config.yaml
head_dim: 32
parallel_block: true
beta1: 0.9
weight_decay: 0.31
Each number is 128 + 24 x the weight over its row's rms, rounded and kept within 0 to 255. Layers, rows and columns count from 0. The size above them is the row's rms in percent of the matrix's.

# layer 4 MLP up, 1024x256, rms 0.101, rows 0-199, columns 96-127
size [102 102  92  97  89  97 100  97  98  99  91 103  83 100 106  98  86  93  94  86  99 100 105 101  90 104 108 100  95 100 101 100 106  99 104  90 103 106  95 102  93 102  93  98 102  97 100 107  86 101  95 104 104  88 100 101 106  88  99  94 107 104 101 101 104 110  97 104 105 104  95 109 101 109 101  99  92  99 101  97 109 111 102 101  99 101 110  93  99 101  95 106 106  87  91 111 103 102  99  99 102 108  95 104 104  99 105 105  98 103  89 102 109  92  81 107 104 100  97  86  91  98 103  97 101 103 105  97 106 101 109 102  94 103  98  98  96  88  94  89 108  98 104 110 105  94  93  95  98  92 101 104 111  94  99  92  94  99  89 106 112  99 101 114 103 100  96  93  99  96  98  98 103 104 104 104  89  97  96 102 109  97 103 138  88  98 107 105 106  95 111 109  98 107 104 103  95 101 100  97]
[[108 170 125 139 120 118 114 136  97 145 136 123 115 100 122 141 146 135 148 130 147 118 127 134  82 138 104 154 128 165 124 150]
 [104 116 126 107 137 126 133 138 146 164 121 139 109 169 127 163 166 122  95 146 100 123 135 150 111 126  98 152 151 133 174 114]
 [115 146 127 145 112 169 128 136 121 127 135 153 114 110  89 146 121 155  91  93 105 134 138 140 128 129 153 120 109 154  93 145]
 [133 111 137 144  83 134 159 115 126 138 123 117 131 135 120 112 128 122 138 112 152 104 124 137  90 139 135 120  98 151 114 119]
 [152 125 184 136  97 113 134 160  90 126 147 139 116 141 138 132 128 139 113 131 204 113 132  87  95 149 155 180  58 131 101 100]
 [107 161 119 154 135 126  99 144 146 124 143  91 141 122 146 128 124 146  85  81 109 134 129 153 127 143  97 111 100 149 167 125]
 [124 138 108 129 115 103 140 139 105 148 105 151 148 124 126  99 137 112  93 131 119 131 104 112 132 125 121 114 114 153 114 157]
 [ 94 108 111 134 101 140 115 111 136 143  76 144 138  83 108  87 160 154 113 183 139 114  97 128 108 136 140 166 133 182 141 138]
 [143 138 134 150 143 157 206 121 110 166 109 129 110  96 136 155  69 144 123 108 138 115  89 148 119 142 172 112 118 124 144 109]
 [125 144 107 162 112  95  90 129 152 151 112 133 141 115 148 145 149 160 146 123 129 130 132 192  87 138  87 103 126 139 185 131]
 [105 141 131 175 178 164 133 126 112 127 117  98 146 148 154 135  72  97 152  90 114 136 128 118  79 140 110  56 106 146 139 146]
 [133 129 137 148 148  79 113 171 138 144 131 168 120 164 119  95 113 138 123 110  97 138 106 131 109 146 127 131 140 143 142 141]
 [132 139 164  91 119  86  96 128 152 116  96 127 116 133 159 104 149 126 154 121 105  99 119 146  93 125 180 176 111 142 130  94]
 [121 104 129 127 109 111  68 153 124 149 116 138 132 123 131 119 128  94 150 144 164 137 123 111 130 131 103 107 134 111 145 115]
 [151 113 103 124 127 153 114 115 108 142 136 148 101 128 147 174 132  94  97 125  83 188  81 147 101 136 128 128 115 111 170 132]
 [124 161 116 144 138 127 135 123 137 132 150 116 159 125 100 142 153 145 111  65 145 151  83 116 140 143  97  94 128 122  95  85]
 [148 148 168 108 148 117 121 111 129 154  79 158 143  81  89 135 151 128 116 130 106 131 122 140 135 122 138 149 140  89 146 114]
 [143 107 121 155 138 125 149 114 156 126 153 117 148 160 144 139 139 104  92 161 162 159 137 110 125 133 184 120 125 148 134  98]
 [171 127 125 161 118 138 113 150 109 165 106 104 120  96 143 144  84 109 130 153 125 120 109 146 106 129  88 135 102 143  93 146]
 [170 146 104 139 116 120 140 114 155 136 129  98 137 127  93 161 177 131  63 127 165 114 119 135 116 136 121 163 174 190 150  98]
 [154 190 157 132  94 121 120 142 112 140 183 136  79 113 121 107 161 177 150 144 126 167  83 136 116 141 121 142 111 144 159 132]
 [150 164 156 150 122 131 152 120 132 149 160 136 162 129 101 121 157 117  88  90 144 128 105 132 107 122 141 116 123 171 122 132]
 [108 125 139 113 107 102 110 130  84 148 138 127 143 106 156 128  77 135 120 133 125 124  71 141  55 161 132 104 125 118 163 101]
 [125 160 111 123 145 158  69 133  79 139  67 106 167 128 134  89  90 128 145  96 128 138  95 156 127 142 135  97 160 148 151 114]
 [ 95 145 154 121 115 126 108 132 142 168 192 150 128 157  94 140 121 128  98 128 139 110 155 134 149 118 169 147 142 146 138 136]
 [146 121 116 130 153 161 106 166 120 161 138 138 133 108 120 129 160 157 117 127 131 104 123 126  98 147 122 107 143 101 106 110]
 [107 143 116 158 103 150 110 156 124 136 100 141 142 132 126 127 101 115 138 129 131 118 146 172 102 154 157 146 113 111 138 113]
 [125 140 135 133 147 160  88 107 169 156 147 101 141 162 123 160 153 123 145 153 122 106 117 126 166 138 105 127 127 146  98 139]
 [ 89 102 103 120 102  87 144 129 101 127 143 109 124 148 120 144  96 120 124 104 122 132 148 143 113 134 115 101 158 151 145 116]
 [119 127 152 150 144  89 112 136 133 140 128 147  96 148 153 160  83 125  99 117 129 113 113 131 121 144 108 118 116 113 152 148]
 [136 148 102 146  96 102 155 135 104 162 146 102 149 132 103 124 157  85 165 154 129 101 145 129 123 150 141 110 146 127 158 113]
 [110 128 112 114 112 122 114 146 141 134 151 144 173 142 145 112 156 116 117 173 103 116 101 108 106 129 134  97 119 190 137 106]
 [ 98 154 126 158 122 124 179 140 107 146 141  88 149  84 121 127 122 142 111  68 119  95 154 173  80 147 154 131 158 116 103  77]
 [128 157 157 151 117 117 106 141 155 128 121 159  99 108 110 131 138 162 130 121  87  87  85 111 130 151  97 104 150 128 158 103]
 [147 123  84 141 129 159 125 124 129 141 108 124 144 159 112 126 161  99 123 117  96  67 112 122 134 155 159 144 133 124 106 104]
 [ 89 119 129 125 149 128 161 142 107 137 151 167 120  71 136 108 130 115 112 109 136 124 110 122 127 143 190 143 155 142 111 157]
 [ 75 165 119 122 102  95 150 122 120 149  87 111 113 120 111 171 123 117 124  95 116 134  98 156 125 138 150 163 111 162 201 136]
 [130 133 105 113 142 142 150 120 151 152 124 115 136 155 119 122 147 138  98 154 125 136 105 164  94 134 163 143 115 129 110 119]
 [134 119  84 116 135  75 139 131 170 141 109 131 116 105 117 120 141  82  80 100  91 143  73 121 179 134 102 188 131 112 138 100]
 [118 121 120 179 105 142 123 156 152 155 137 175 122 112 132 159 181 119 109  70 138  97 129 137 130 156 125 130  71 173 138 129]
 [128 132 128 117 122 137 122 107 126 144 174 122 142  66  73 131 105 140 131 172 131 114 181 127  71 132 144 127 133 147 150 131]
 [144 156 154 131 115  83 118 146 102 155 133 117 110 123 136 105 142 117 125 126 100 153 126 119  84 132 117 159 115 144 147 120]
 [104 139 109 106 131 153 136 143  97 132 136 119 181 132  97 154  99 128 114 174 120 113  74 129 145 130 125 123 142 125 158 152]
 [139 132 133 118  50 122 135 140  91 143 124 157 163 106 107 139 107 109 125 139 134 126 106 161 142 157 143 123 121 124 111  72]
 [112 120 128 158 124 121 123 119 136 147 114 132  78 129 121 115 107 141 127 118 156 160 125 116 114 163 145 162 133  93 109 106]
 [103 162 125 142 102 117 129 139 118 137 129 170 148  90 118 177 133  70 107  90  97 123  87 159 131 144  56 157 124 123 124 129]
 [193 149 162 114 118 141  66 146 138 147  84 116 184 188  78 151 127 126 147 138 112  87 128 146 157 134 150 117 100 167 153 124]
 [134 167 140 130 133  99  73 154 166 138 129 131 172 106  98 154 134  79 140 143 196 112 121 148 109 148 157 153 134 125 110 127]
 [ 94 157 135 106 142 123 138 123 106 137 140 184 114 103  94 120 120 104 117 124 122 146 118  70 117 139 126 149 132 155 143 137]
 [ 97 112  75 137  82  92 149 103 140 133 140 120 125 131 118 177 141 137  93 123  96 134 111 140 148 152 118  73 128 180 112 102]
 [153 152 131 116 136 119  68 130 106 144 110 153 158 116 103 119 140 114 125 143 131 165 119 147 124 136 188  92 106 117 114 125]
 [123 131 134 111 107 109  91 138 146 118 148 134 124 132  95 102 114 112 117 172 183 152 133 175 137 157 168 122 130 104 142 151]
 [168 158 105 129  93 121  94 121 135 152 134 115 141 132 132 132 119  99 127 113  88 139 144 156 116 156 150 138 111 102  73 129]
 [137 121 101  88 109 150 145 137 112 134 169 106 143 137 122 123 124 147  90 137 130 118 112 114 114 151 115 156 157 116 164  90]
 [157 144 171 142 126 146 145 161 110 149 120 130 125 130 148 113 142 161 114 144 127 106 135 126  91 144 135 154 140 130 153  99]
 [108 119  99 100 138 120 124 145 121 149 160  85 152 121 151 111 124 158 144 130 117 134 102 144 116 146  85  99 164 124 166  85]
 [143 156 127 122 129  93 115 127 134 178 139 105 121 133 111 114 136 140  81 152 151 159 103  82 113 157 121 140 110 143 124 142]
 [156 118 116 132 154 121 122 114 131 111 120 145 164 153  85  92 105  96  76 151  68 167 119 169 125 143 120 127 106 119 109 103]
 [106  83 150 139 147 161 124 192 119 151 132 121 135 127 136 109 215 123 145 137 150 145 105 145 120 154 134 117 114 111 191 148]
 [109 159 165 138  56 114 115 167 153 144 123 149 110 171  81 158 122 120 130 139 106 111 139 142 137 127  86  91 109 166 121 131]
 [145 170  93 114 144 125 113 105  91 143 131 157 117 141 117 124 102 130 158 174 186 110 120  70 115 149 141 145 129 122 179 129]
 [ 79 133  85 150  98 140  69 135 138 148 120 169 107 120 162 136  99 109 157 156 124 123 121 130 144 145 122 138 134 129 139 109]
 [ 92  89 105 154 114 156 137 128 114 155 136 159 141 141 125 159 118 100 153 153 122 134 116 144 124 137 162 135  99 170 140 122]
 [116 137 113 132  83 115 122 140 128 132 106 144 110  87 115 170  95  76  93 118  92 126 119 165 117 146 112 118 166 127 160  94]
 [118 146 108 153 136 154 116 135 105 144 144 141 157 115 130 100 113 108 139 169 125 106 141 199 142 141 106 156 135 128 136 178]
 [155 126 116 135 156 137 121 129  97 137  95 172 130 147 112 110 130 129 152 113 117 135 112 126 142 137 132 120 119 149 162 101]
 [154  98 132 107 105 142 127 171 112 145 118 133 117 127 105 128 148 127 135 144 139 138 119 132 109 151 126  92 203 110 146 139]
 [ 79 158 106 132 115  88 110 134 108 123 130 118 111  87  94 141 133 128  98  92 108 122 129 153 120 150  71 127 173 112 147 152]
 [114 141  99 145 107 131 105  93 130 157 131 158 176 124 112 118 135 125 140 162 160 115 158 137  60 139 158 162 130 139 125 113]
 [124 147 103 113 131 125 139 155 136 144  97 117 166 113 159  98 149 135 108 164 109 133 126 123 125 140 131 110 118 138 158  85]
 [185 123 101 113 136 130 108 148 133 132 113 131 127 137 116 118 154 168  90 152 106 136 117 111 131 128 110 121 122 113 109 165]
 [127 186  85 173 102 151 113 117 140 157 115 145 158  56  98 123 144 135 141 132  69 116  89 124  99 146 185 117 125 121 124 131]
 [134 138 147 142 143 122 163 150 121 154 108 138  92 109  66 133 169 159 151 124 136 124 112 109 100 143 136 135 168 150 132 131]
 [144 144 111 159 167 112  84 130 107 136 105 150 126 137 143 108 102 113 103 134 133 103  79 151 121 160 146 110 111 177 157 135]
 [132 140 118 108 130 120 141 147 137 151 161 118 105 115  99 127 118 121  86  95 129 160 128 137 110 130 112 162  92  87 173 172]
 [112 123 135 146 136  95 140 156 121 118 108 115 175 159 172 134 109 105 113 125 136 114 120 120 142 141 120  90  89 147 121 139]
 [171 173 143 130 133 128 124 121 163 133  90 155 130 112 108 125 125  98  93 129 146 137 117 118 149 128 141 170 125 172 148 117]
 [108 149 113 134  73  94 133 150  61 152 133 131 142 113 111 150 130 107 143 131 129  82 124 104 103 135 131 122 102 107 134 116]
 [141 120 110 140 111 136 126 153 102 140 113 146 141  98 118 109 159 138 111 131 128 129 159 155  80 160 121 109 135 142  95 142]
 [127 128 125 136 104 111 135 171 131 126  78 122 137 100 115 144 107 108 130 131 165  98 134  95 135 135 140 144 141 142 178 109]
 [129 118 100 169 101 133 107 117 130 136 124 133 117 117  98 151 160 149 157 149  91 136 106 129 109 166  94 134 125 117 100 139]
 [102 134 127 156 107 126 114 133 157 161 130 135 119  81  88 127 107 143 137 128 115 159 111 127  93 137 102 128 138 138 115  87]
 [128 145 138 186 147  94 129 117  84 155 119 120 101  84 112 136  81 120 154 149 131  95 157 144 101 140 104 112 173 154 152 136]
 [143 148 108 127 104 107 134 120  97 139 125 166 142 119  98 154  98 114 117  96 119 105 170 126  90 165 165 110 178  98 119 107]
 [108 142  84 166 126  98 148 126 142 161 111 141 142 118 144 143 147 137 139 144  92 109 101  98 133 130 131 161 120 160 109 103]
 [ 99 172 145 130 121 161 106 110 135 143 125 145 100 112 124 134 141  99 128 108  91 160 116 123 119 144 103 133 145 151 163 145]
 [147 101 133 110  88 150 130 129 138 125 117 122 133 166  93 127  97 139 104 138  92 133 125 134 107 151 154 138 155 126 116 149]
 [ 81 114 149 146 141  84 125 113 107 151 133 142 138 111 122 135  98 115 129 151 127 136 139 158 124 126 136 134 145 148 148 143]
 [188 106 105  96 106 108 143 165 120 159 101 102 125 146 111 109 141 143  88 149 106 116 143 179 137 150 153 117 106 128 140 112]
 [139 170 120 145 102 166 140 133 143 123 111 116 147 132 114  85 112 154  98 113 134 139 158 125  83 149 140 120 168 111 168 122]
 [ 87 116  97 137 128 116 125 156 133 139 105 148 120 136 122 144 135 103 118 174 139 166 134 115 160 138 124 128 148 131 131  74]
 [ 81 107 129 149 155  65 152 123 112 148 115 123 124 119 109 131 143  84 133 138  74 196 124 163 124 143 117 147 103 130 158 172]
 [143 159 100 150 103 139  90 151 106 134 142 120 123 135 114 143 125 121 144 126 108  85 128 104 138 137 133 102  98 146 129 154]
 [118 180 132  94 151 109 108 126  89 139 150 153 127 126 136 159 114 145 112 125 184 156 117 134 128 130 191 135 140 174 134 126]
 [107 110 125 124 151 124 147 159 144 141 131 171 155 127 147 116 129  81  76 142 101 157 103 157 148 124 158  95 129 130 133 132]
 [137 199 123 145 103 134 171 124 118 157  97 160 132  88 132 144 101 136 116 116 102 151 116 134 140 162 175 111 161 126 119 119]
 [138 155 125 130 122 155  85 143  87 137 108 118 126 165 154 182 130  91 122 139 146  91 123 116  86 145  93 164  94 125 127 132]
 [136 134 115 164 107 124 120 130 126 127  73 193 152 117 126 125 161  92 118 179 100  92 133 122 103 130 180 116 107 132 111  91]
 [ 88 105 146 141 150 100 126 156  72 132 130 138 139  71 137 115 109 124 152 123 124 103 143 138 143 143 155 108  69 144 148  92]
 [126  88  73 140 116 136 154 119 141 143 130 144 114  95 107 128 126 129  97 136 128 159 139 103 126 138 111 141 131 133 142 118]
 [106 163 127 123 118 132 107 148 162 157 157 116 129 131  83 116 139 144 115 138 128 179 101 126 176 144 149 161 130 122 131 140]
 [109 129 152 118 111  88 148 174 146 152 132 163 130 112 129 149 129 128 136  87 112 132 126 114  75 148 120 151 128 147 176 102]
 [143 153 126 132 146 102 123 122 156 125 120 173 104 126 116 156  94  89 156 165 128 168  96 112 145 132 163 146 134 155 104 141]
 [116 125  91 138 136 144 145 141  83 121  98 129 139 142 130 144  71 116 146 100 140 142 120  97  95 158 118 135 157 139 114 122]
 [101 135 116 119 119 103 135 125 149 157  99 130 138 118 127 179 115  97  92  93 101 136 117 138  94 145 172  64 170 111 133 184]
 [140 134 127 147 121 179 126 130 111 128  80  96 165 102 155 144 115 110 119 162 116  75 140 137  96 136 113 124 175  93 139 117]
 [152 155  94 155 133 113 117  98 127 173 125 125 140 113 104 133 120 136 136 112 119 121 130 121  87 148 134  96 124 157 130 125]
 [152 173 136 131  82 114 101 112 146 149 125 153 194 107 125 158 146 137  96 186 126 139 138 117  94 137 115 187 139  99 175  96]
 [110 126 136  90  98 118  96 142 120 173  88 140 153  89 127  92 156 136 115 124  94 123 101  97 137 136 130 111 182 134  96 142]
 [121 146 118 130 110 116 144 135 139 138 145 129 169 111 115 155 101 119 136 110  93 107 118 136 119 125 119 119 100 144 115 107]
 [115 127 141 166 111 169 162 112  92 132  88 126 127  79 126 171 133 113 142 116 111  56 160 102  40 138 114 127 116 108 103 139]
 [ 60 118 134 156 138 157  96 134  86 143 137 132 128  86 115 143 149 123 124 139 127 110  99 106  93 141  94 138 171 134 155 122]
 [ 98 127 133 119  85 110  88 162 131 150 132 121 121  70  88 117 110 103 133 121 108 148 128 142 121 148 114 131  80 113  88 158]
 [147 159 135 112 136 123 116 143  89 153 121 132 121 121 139 116 140 125 135 155 152 170 104 135 141 127 173 114 105 150 145 104]
 [110  73 134 150 134 114 133 128 103 149 138 168 121 111 112 160 110 146 114 107 146  82 123 146 153 124 111 130 128 132 200 114]
 [115 177 155 118  90 130 116 137 100 144 124 133 127 149 149 134 172 127 122 135 148 135 117 109  70 147 113 125  92 153 150 146]
 [ 97 135 143 156 106 107 111 143 124 168 132 118 111 122 151 136 119 129 134  58 111 108 159  87 134 151 143 103 135  82 145 108]
 [143 100 139 114 142 101 122 134 113 128 111 161 139 107  91 189 160 143  92  93  98  78 116 124 153 156 135  85 130  98 106 150]
 [155 133 118 105 109  89 135 149 124 133 169 165 132  88 136 172 144 107 125 100 126  99 124  81  91 154  85 148 166 119 155 100]
 [159 127 133 146 116  95 152 116 165 134 125 145 181  86 128 166 144 122 102 134 151 156 140  86 113 131 155 150 149 106  99 108]
 [ 96 119 111 123 114 140 151 162 131 135 144  94 141 119 140 125  88 102 112 168 125 141 118 118 137 125  78 106 136 124 150 115]
 [166 171 147 149 121 111 130 150 142 157 113 153 167 132 115 117 123 107 136 190 159 158 115 152 138 134 131 108 152 139 119 106]
 [116 118 117 150 137 141 141 146 119 152 139 118 151 118 131 149 103 112 108 156 126 111 127 154 103 139 109 109 113 116 139  95]
 [132 179 132 130 125 138 149 108 120 170  75 178 142  99  44 138 135 148 135 123 156 124  96  89 125 152 110 116 163 136 112 134]
 [104 125 103 121 128 112 105 135 138 132 117 136 159 145 114 145 118 138 105 138 100 136  97 149 171 138 151  95 149 115 135 146]
 [131 144 117 120 141 145 164 129 118 136 102 124  69 113 154  87 136 144  88  99  92 124 145 137 130 155 100 149 134 147  97 179]
 [124 158 114 122 133 136  97 152 106 145 109 152 165 154 104 133 101 147 126 101 163 110 149 120 105 143 167 121 104 164 135 120]
 [115 159  79  98 143 119 129 159 110 133 178 109 131 119 124 120 113 139 125 164 130 106 127 118 117 141 136 150  87 147 108 123]
 [114 133 149 140 135 127 122 144 135 140 100 146 149  94 135 160  88 145  92 112 150 115 140 142 133 163 147 101 172 143 115 133]
 [124 100 143 129 137 153 120 161 121 133 117 171 164 117 144 134 181 149 133 138 121 146 119 119 120 137 156  88 111 128 130 149]
 [110  79 143 173 116  98 130 118 177 143 122 156 127 107  81 151  99 130 134 113 138 139 129 114 135 143 156 111 142 146 151  95]
 [ 82 184 171 135  94 151 116 141 162 139 128 118 110 121 102 123 141 119 116 153 150 131 118 135  80 120 134  77 141 150 138 138]
 [125 149 106 111 145 143 141 148  98 142 152 109 172 114 123 167 184 107 135 134  84 118 108 123 143 126 129 127 101 167 152 180]
 [137 144 134 139 155 129 117 124 174 150 138 133 153 135 141 163 124 126 120 117 116 120  72 142  86 131 165 145 136 114 108  81]
 [162 124  98 125 109 138  98 131 108 139 129 129 166 149 135 149 124 131 104  95 163 107 121 150 141 150 113 118 117 100 161 147]
 [112 155 103 206 189 134 124 160 120 157 101 151 100  88 118 118 106  88 136 136 135 147 103 159 129 130 140 140 136 162  81 135]
 [ 79 160 136 124 134 130  50 130 137 165 110 104  98 164 132 123 122 130 118 120  77 116  95 147 114 135 117  95 176 162 109 129]
 [116 146 132 106 126 105 149 101  87 159 142 112 170 138 118 128 128  83  93 136 133 156 140 127 157 123 105 114 104 123 114 116]
 [148 153 130 109  57 101 135 138 106 149 127  72 108 128 109 180 173 109 160  87 174 102 159  72 102 133 159 121 119 163 101 128]
 [151 105 145 116 155 149 143 111 157 118 133 138 143 127 148 134 139 142 106 130 141 131 115 126 114 137  70 113 148 181 160  56]
 [129 121 121 148  99  90 130 140 122 149 122 123 118 139  85 162 132 128 114 133 125 164 113 143 159 145 160 108 156 135 174 124]
 [128 159 138 110 144 139 133 155 139 142  94  89 172 129 101 129 184 133 121 125 179 149 125 146 115 126 126 137 115 162 103 131]
 [148 149 116 136 134 125 115 124  97 120 116 139 153 164 131 172  85  99 140 116  92 113 120 107 113 154  88 142 147 110 135 143]
 [121 125 128 146 107 161 145 120 120 160 163 115 159 140 127 101 164 133 113 155 121 173 152 175 124 147 135  72 202 134 136 103]
 [ 74 138 131 114 103 108 145 148 162 170 113 152 142 118 119 130 158 121 119 105 111 133  87 138 121 151 124 109 137 153 102 113]
 [102 131 149 148 139 138 124 182  99 159 155 175  95 107 124 129 116 141 141 105 138  95 110  92 116 124 167 107 102 146 174 113]
 [205 138 117 146 114 130 109  88  99 143 137 112 132 144 129 152  67 116 116 114 134 136 139 118 147 140 135 129  80 157 131  64]
 [156 127  69 143 121  76  85 143 105 146 129 128 115 146 130 105 136 116 109  92 175 198 126 111 133 133 157 118 100 144 134 143]
 [160 130 102 134 126 153 124 162 112 163 157 162 121 120 157 151 149 112 101 128 164 125 134 131  84 133 114 106  99 112 127  92]
 [ 94 164 119 152 107  78 113 141  95 157 107 144 154 133 127 114 185 122 141  64 125 187 120 128  85 130 173 155 172 119 152  94]
 [ 97 113 164 115 103 136 130 126 113 150 116 152  84  94 151 120  79 136 126 124 159  81 107 127 119 138 121 143 142 112 129 147]
 [131 141 125 123 152 135 121 134 139 129 104 155 172 164  76 134  91 146 103 121 107 157 102 141 120 141 168 145 176 117 113 105]
 [158 149  95 123 105  82 151 147  96 158 156  83 138 139 169 139 132 124 152 141 111 157  88 133 128 137 111 112 119  88 153 149]
 [167 131 101 169 145 161 107 147 168 125 120  78 119  96 124 179  93 141 136 122 146 131 106 122 130 123 171  91 148 136 146 152]
 [145 138 139 126 109 104 118 126 131 125 128 108 149 136  92 124 110 109  82 130 135 107 148 151  71 152 189 146 134 136 107 131]
 [124 121 108 117 143  95 139 187 110 124 177 150 111 106  87 168 168 129 148 136 105 140 102 125  99 156 136 141 148 128 142 136]
 [174  90 166 135 156 143 137 120  86 132 151 120 144 121 112 143 108 154  98 121 161 162 123 164 107 154 144  91  92 158 151  94]
 [137 159 138 107 106 116  99 144 128 137 115 123 185 132 112 134 167 117 153 142 133 131 147 102 115 132 132 121 126 122 136 100]
 [131 127 112 110 140 168 110 137 112 150 150 129 146 142 152 122 183 100 151 124 107 154 122 126 127 138 117 140 110 141  93 149]
 [166 154 132 137  99  82 117 142 119 132 102 163 162 131 120 139 177 109  81 138 105  69 114 126 110 150 143 113 102 146 108 129]
 [125 141 101 172 145 106 133 129  99 143  94 183 155 139 130 114 126 143 127 132 109 150 112 120 120 138 170 153 121 151 106 104]
 [ 99 103 121 167 158 113 159 131 149 137 143 144 126  83 112 177 120 131 122  92 123 109 121  87 115 161 116 120 164 179 172 129]
 [160 128 160 105  92 109 149 146 105 148 119 119 129  85 100 146 139 114 129 141 109 115 115  57  99 139 125 144 133 162 106 100]
 [171 109 105 182  88 113  83 124 130 152 144 141 117 111 117 173 131 124 129 151 153 131 173 152 149 168 135 101 127 153 138 108]
 [165 132 102  96 116  89 122 130 112 125 106 111 127 120 110 138  90 141 125 153 132 120 120 116 102 137 138 105 126 116 116  87]
 [152 135 101 117 137 109 160 107 126 134 127 166 126 161 136 175  80 143 113 111 145 179 113 101 131 132  99  92 131 196 174  96]
 [105 150 162 215  69 132 122 137 135 144 119 116 124  85 118 132 129  68 129 124 110 127 114 123 104 152 136 175 121 115 143 107]
 [154 157 115 168 108 104 128 140 131 135 112 141 174 103  85 118  91 133 115 158 144 144 153 143 136 118 160 102 133 101 149 148]
 [116 159 139 152 122 100 116 142 125 161 123 108 110 140 119 140 145  87  74 105  97  66 117  99 101 128 133 103 141 133 127 126]
 [ 85 175 123  95 100 157 117 151 104 116 167 103 100 141 105 134 125 101 128 149  90 117 127  94 122 157 134 131 141 124 153 111]
 [ 44 133 133 130 168  98 137 129 118 121 177 124 122 114 152 164  97 141  71 135 103 134 109 108  97 138  88 173 168 102 168  89]
 [114  90  96 110 124 115 127 126 133 126 146 142 155 128 111 142 145 153  93 103 132  97 101 152 146 139 196 111 114 186 120 127]
 [151 137 111  94 115 159 152 129 101 128 144 153 126 110  91 143  98 135 123 131 113 151 128 166 101 138 144 133 117 136 141 132]
 [168 176 126 162 102 114 106 170 128 145 110 137 136 138 150 148 103  81 140  96 124  93 118 116  88 147 169 114 144 113 161 138]
 [135 112 120 113 111 106 119 110  92 143 149 164 109 149 114 152 139 118 122 167 102 134 100 128  93 150 106 119 139 121 111 132]
 [147 140 130 137 135 133 116 128 111 152 109 134 127 143 135 127 134 124 125 145 101 121 120 136 120 126 116 101 130 140  92 127]
 [ 96 103 132 123 112 118  78 168 122 133 155 101 149 107 109 125 120 139 155 163 130 132 128  82 133 143 129 130  78 132 121 156]
 [132 119  98 140 116 127 167 137 145 136 145 104 139  98 112 114 131 130 147 150 130  72 129 120 127 141 143 130 177 157 119 113]
 [171 173  84 134 120  94  89 113 108 128 133 148  92 168  96 154 154 110 153 124 149 150  98  89 105 120  99 126 103 138 117 150]
 [176 152 106 146 125 138 140 111 108 137 102 107  68 152 119 123  93 161 121 168 126 133 186 154 108 147 125 139 116 115 154 123]
 [130 161 193 188 132 152 133 135 104 136 161 100  99 138 114 166  96  94 141 108 137 158 164 115  74 154 101 138 131  69 153 163]
 [157 105 131 126  89 117 114 112 141 144 177 156 106 101 107 174 145 127 117  96 138 133 142 112 135 150 151 184 113 124 119 108]
 [121  96 156 160 154 131 137 157  93 150 165 153 143 134 125 105 135 126 139 146 131  95 129 121 110 125 150 107 131 189 119 160]
 [128 119 112 157 119  90  98 153 157 146 118 175 137  99  89 159 121 104 111 104 150 148 120  93 108 144 119  93 119 173 122 116]
 [116 150 116 127 128 116 171 147 112 136 176 179 121  71 143 112  98 147  97  81 154 144  95 111 153 121 153  96 139 181 134 156]
 [ 94 142 111 142 127 164 119 160 138 120 127 157 122 145 117 177 134 137 117 155  74 133  89 144 132 143  81 168 152 107 137 117]
 [140  87 144 128 102 143 108 146 133 117 157 111 103 136 114 113 176  94 117 182 156 106 136 102 132 144 174 118  96 116 140 107]
 [155 139 124 136 136 137 104 101  85 150  85 119 180 126 104 119 106 147 119 165 129 146 112 123 129 133 171 140  72 176 151 121]
 [129 156 123 163 142 130 122 123  89 149 114 147 105 114 135 180 132 142 100 142 137 103 151 152 114 139 151 140 137  93 114 132]
 [105 134 138  91 128  75  90 128 120 132 164 121 108  91  88 133 120 137 129 188 110 148  87 130 116 146 138 148  87 172 146 106]
 [108 137 145 113 118 104 111 173 118 164 164 176 152 109 124 137 119 100 139 131 127 154 112 163 119 123 137 130 116 168 141 157]
 [121 139 132 155 140 122 118 186 148 143 135 156 141 126 126 159 166  68 104 125 156 110 105  82  87 144 173 133 103 118 112  99]
 [128 129 159 133 124 108 136 138 141 134  83 166 143 122 137 168  99 129 143 155 131 110 140 109  90 143 169 144 115 152 144 138]
 [ 96 106 134 166  93  88 144 152 125 150 142 110 131 117 118 148 186 108 122 124 106 164 115 118 106 147 170 124  96  79 159 172]
 [128 138 144 121 112 159 112 124 152 138  64  97 124 168 113 144  81 130  96 146 135 133  94 102 122 140 145 152 199 135 178 144]
 [128 160 111 142  93 138 104 111  98 142  84  86 171 106 154 144 157 111 113 158 116 129 154 137 126 123 168 148 152 162 103 128]
 [ 86 137 118 157  76 128 100 138 103 132 153  86 139 142 142 142 116 136 132 162  95 125 128 129 142 137 125 138 144 136 121 124]
 [168 155 134 126 105 165 125 148 176 124 190 122 171 111  80 150 171 103  89 145 100 126 104 168 131 136 149 103 143 150 103 136]
 [116 135 127 120 133 106 119 133 147 136 111  99 153  70  73 100 126 120 127 175 121 106 124 142 123 132 152  91 144 158 112 151]
 [ 87 130 134 125 124 139  99 112 123 148 178 135 132 144 122 147  79 141 122  95  83  76  97 112 168 148 142 149 134 154 108 125]]